Weights of a small GPT-style language model, trained from scratch on English Wikipedia: 10 layers, MLP 320 squared ReGLU.
Each number is 500 + 40 x the weight over its row's rms, rounded and kept within 0 to 999. Layers, rows and columns count from 0. Numbers have three digits each. The size before them is the row's rms in percent of the matrix's.

# layer 7 attention value, 128x128, rms 0.079, rows 109-127, columns 0-127
110:507546481536438489469457473563565486478504461492568476582568528464540531424461540484540466504533541447554499511415468502584500454468527534521481549544455521450429472504499505562427453463492485521428491450534434530435480515482518483516565494447428586514447469415505477485493546561462536489498505556490539498542529557473516493503548501504477568491453496521510482489450470482444491518531
107:517543477513479516473534578539472436464492584442525500462448535432495539525437525467502559529518431496484473529443478523462528516419480436489577544478480484483458501488447508547544515511516532528504519493458497504547533520518541536411514494495449450519438483564428489446498483489501511527467442481454481546605573478564458489560519482508453580450548524447544443477531536556522505463501
109:501481481504525457420524534403539549491487469499418418547450501510477456458578528501500523509504492532477542484448477465448505530490530423558465502459535539535419535511511500520473545466497486469493569506474502541474486419499507496497531524513488366505542550562600527494444513483588505535463403522532480502504545498546478473472547537503458500512478488543487569490535497478541546447490
107:538485523441494445485542486534477518614519456578588459510491446475490500594456514494564431580537582447505530506470509462487509475460457447474578484524430503511475487537426509495444448538577495488533443508560508529521525394515484535460560486471485497504479486471450494463458495497486470454527514533502500491530483465545529493511476552517493586535487517581473525533531467441507530510520
103:491566507506517495510508549455539493471544524493501497427557478494458447515490481485475558485430428518494432524509492492454486481496528481470474498530477473496478447525450564474520490535519579537474513500434513550473499508476488548605497489542455595530569476501431493492522526545449426599597491440568507505469568457468495461553472536536485459548530458577435494500486513503506411484506
104:487448480503593545532510491540417462555463494512481444429418526494467523503482524532535542551510515499542443473525596508509437499459501514481550449440533523484460493449541458470516530433564568493604465484468505521533467488553385481464466497502528475463475516443504492491548614505461458517550544564497526511479538536538513497481484469490447525558492538495478545451463510480483523502462
115:467529479484503496460498455426442568537518500440520595534512489427505488544480457520472484495532550468522492458484486460543479514524478524543552473543497509466392500560556498452553523476523474528458410545504510485537473457447529444528470527455448545474528487517560513487525517565519577461600480443445522470449557484557523513527460526500464489523511595482424490492472474555527561466526
106:459441511474512493449490565565544547529470572516485576614465502532470533453488456492534505451498469504505505477506495524541429504486457501605505508517470452481545516476404512486498520510514468554449453520517506490530463473481505482509531503550421471495464543485493533518551486484550407488491602487503479474537438460476584487447507491512439494489517563586549482509481431435446495551521
113:518543464529501451512580511545499443447538489499494461507531494569477540515385513505481459439494480562474561493486544473444568466531537481466482540556490512499527454477597479451503486508505522411508485617531508485526470465438478521521521478522523519449489478538498517584557555528477512489464561533533537523440462422485454520578499514495460577518488497500504499492522492519537463469392
112:541500501475437442506464498452494463490465500487568543477553548435486582526446485468520544529558541378470498509570493479553501534499503499435492502556519491492528585468494425502554545496476495489503497457454501518537464494494561533467508493463441462508509496531477526493512465529513519554516403517429556484397483512490468528533533488562484478517450479558472505506520398441510553554574
112:495465514440526489565605538501493546542538501480465425512450453580530498454580510480462488451548482498483466516548480501496452459496539496508508507522518468539604491487553509540503546501534523548486526552593461465458493478488457478469511484524441476525422506422522486504451518523452519487500597461448493484496561463609449466563478559510533499495467430475534530469467515464481545552515
108:526522539496499485511438493544416450523475540530509503509453523496545479515467406538540475560542522510534433516502542514541474550474531483495547483442519562501503487523537533467536456445592442513492461469547482544526506500455514399499485530543480463509538504501558480507485523430467501479460504486547496464497571484518483490447484490468411557448398426550520516540395460533557546440511
107:515526409518479526523490458525502509480567504514510437534425565471489504465457472497480497429557528504544481476586537494538474499508430524403512575554434553543453526503463468506518427563543544503597537529477514517493454507519452425544554503521458495502525500496472525489512560428461534488459512491500464465498503450508538509528501450519444479532445455578464494462565509566513549452554
101:535478427460466479496490538491521479523478534535503512528514473475464457523524417507523481518493500429508557504601549476483560521549456495478506487549558534448468512508504483557407476457516457455491545541528503491492500487590383490432501506459513477476512527529505533499512564561435437441516445481501488496456528514480459498577479529513486579592555554519529486492437567522526566503564
109:540609453514443511505490425511494510577494616540474480551458503521487583533495540491500509493462441443544539485561378418534497482514507488442502502475545488497475487521520500494476520448480459519581503512517536522507503430429485493588486477509487458544506463474549534473484517423548458510460517559486529488538487550450501468509533453485511556540471510420477484534480535475464517569473
110:507447575509475533520435462432436512482580467501510546444479508520495560548527441471536481491454486522528431501486542472507530453527507476453516502499606493566538405515555513486440506500464516432490533521496554483516503433601484561504463502455496532431429469513501441528489578481498462492512575479492512496488508474566493535525581476474480415439514517586506514524500516507506510542491
110:560454471539461513462506565452455451512528526540477604461504448460447440513516524529466482491523513497443444485480418523544536456474510478490529494505515534527489436479452519442486485483413499549548541392465546512483476485485439531501571524440461561513551523538515522474529469455559492444501573480622508541547464521550443510446496468575467506552492497505496466509506467478500500486462
092:494506461422504532446492494506495512492525450544540555528454494471601500540595516506531536530504474464420512468492515433464482500476528477435459540453563488508514498566498473546499510423521475535495541477511553534481488449517554538475545517574481525476472515575452485528525567399489595442503500507482474462446536494433512473477440494549560518451498480474503512521568557466410514525460
107:577439597466515539501431510489538437518459435527488438576537404537534519489508497537513559522462469440466512497488497459526514444522434557474493569528454573460536458496462530447508501454508479544483487546419513524458470519486492512478483476438482465521497497514468466421528533542529450525562400488500480570525588543503457510507528476506496512528487544520550577511478537520459521472477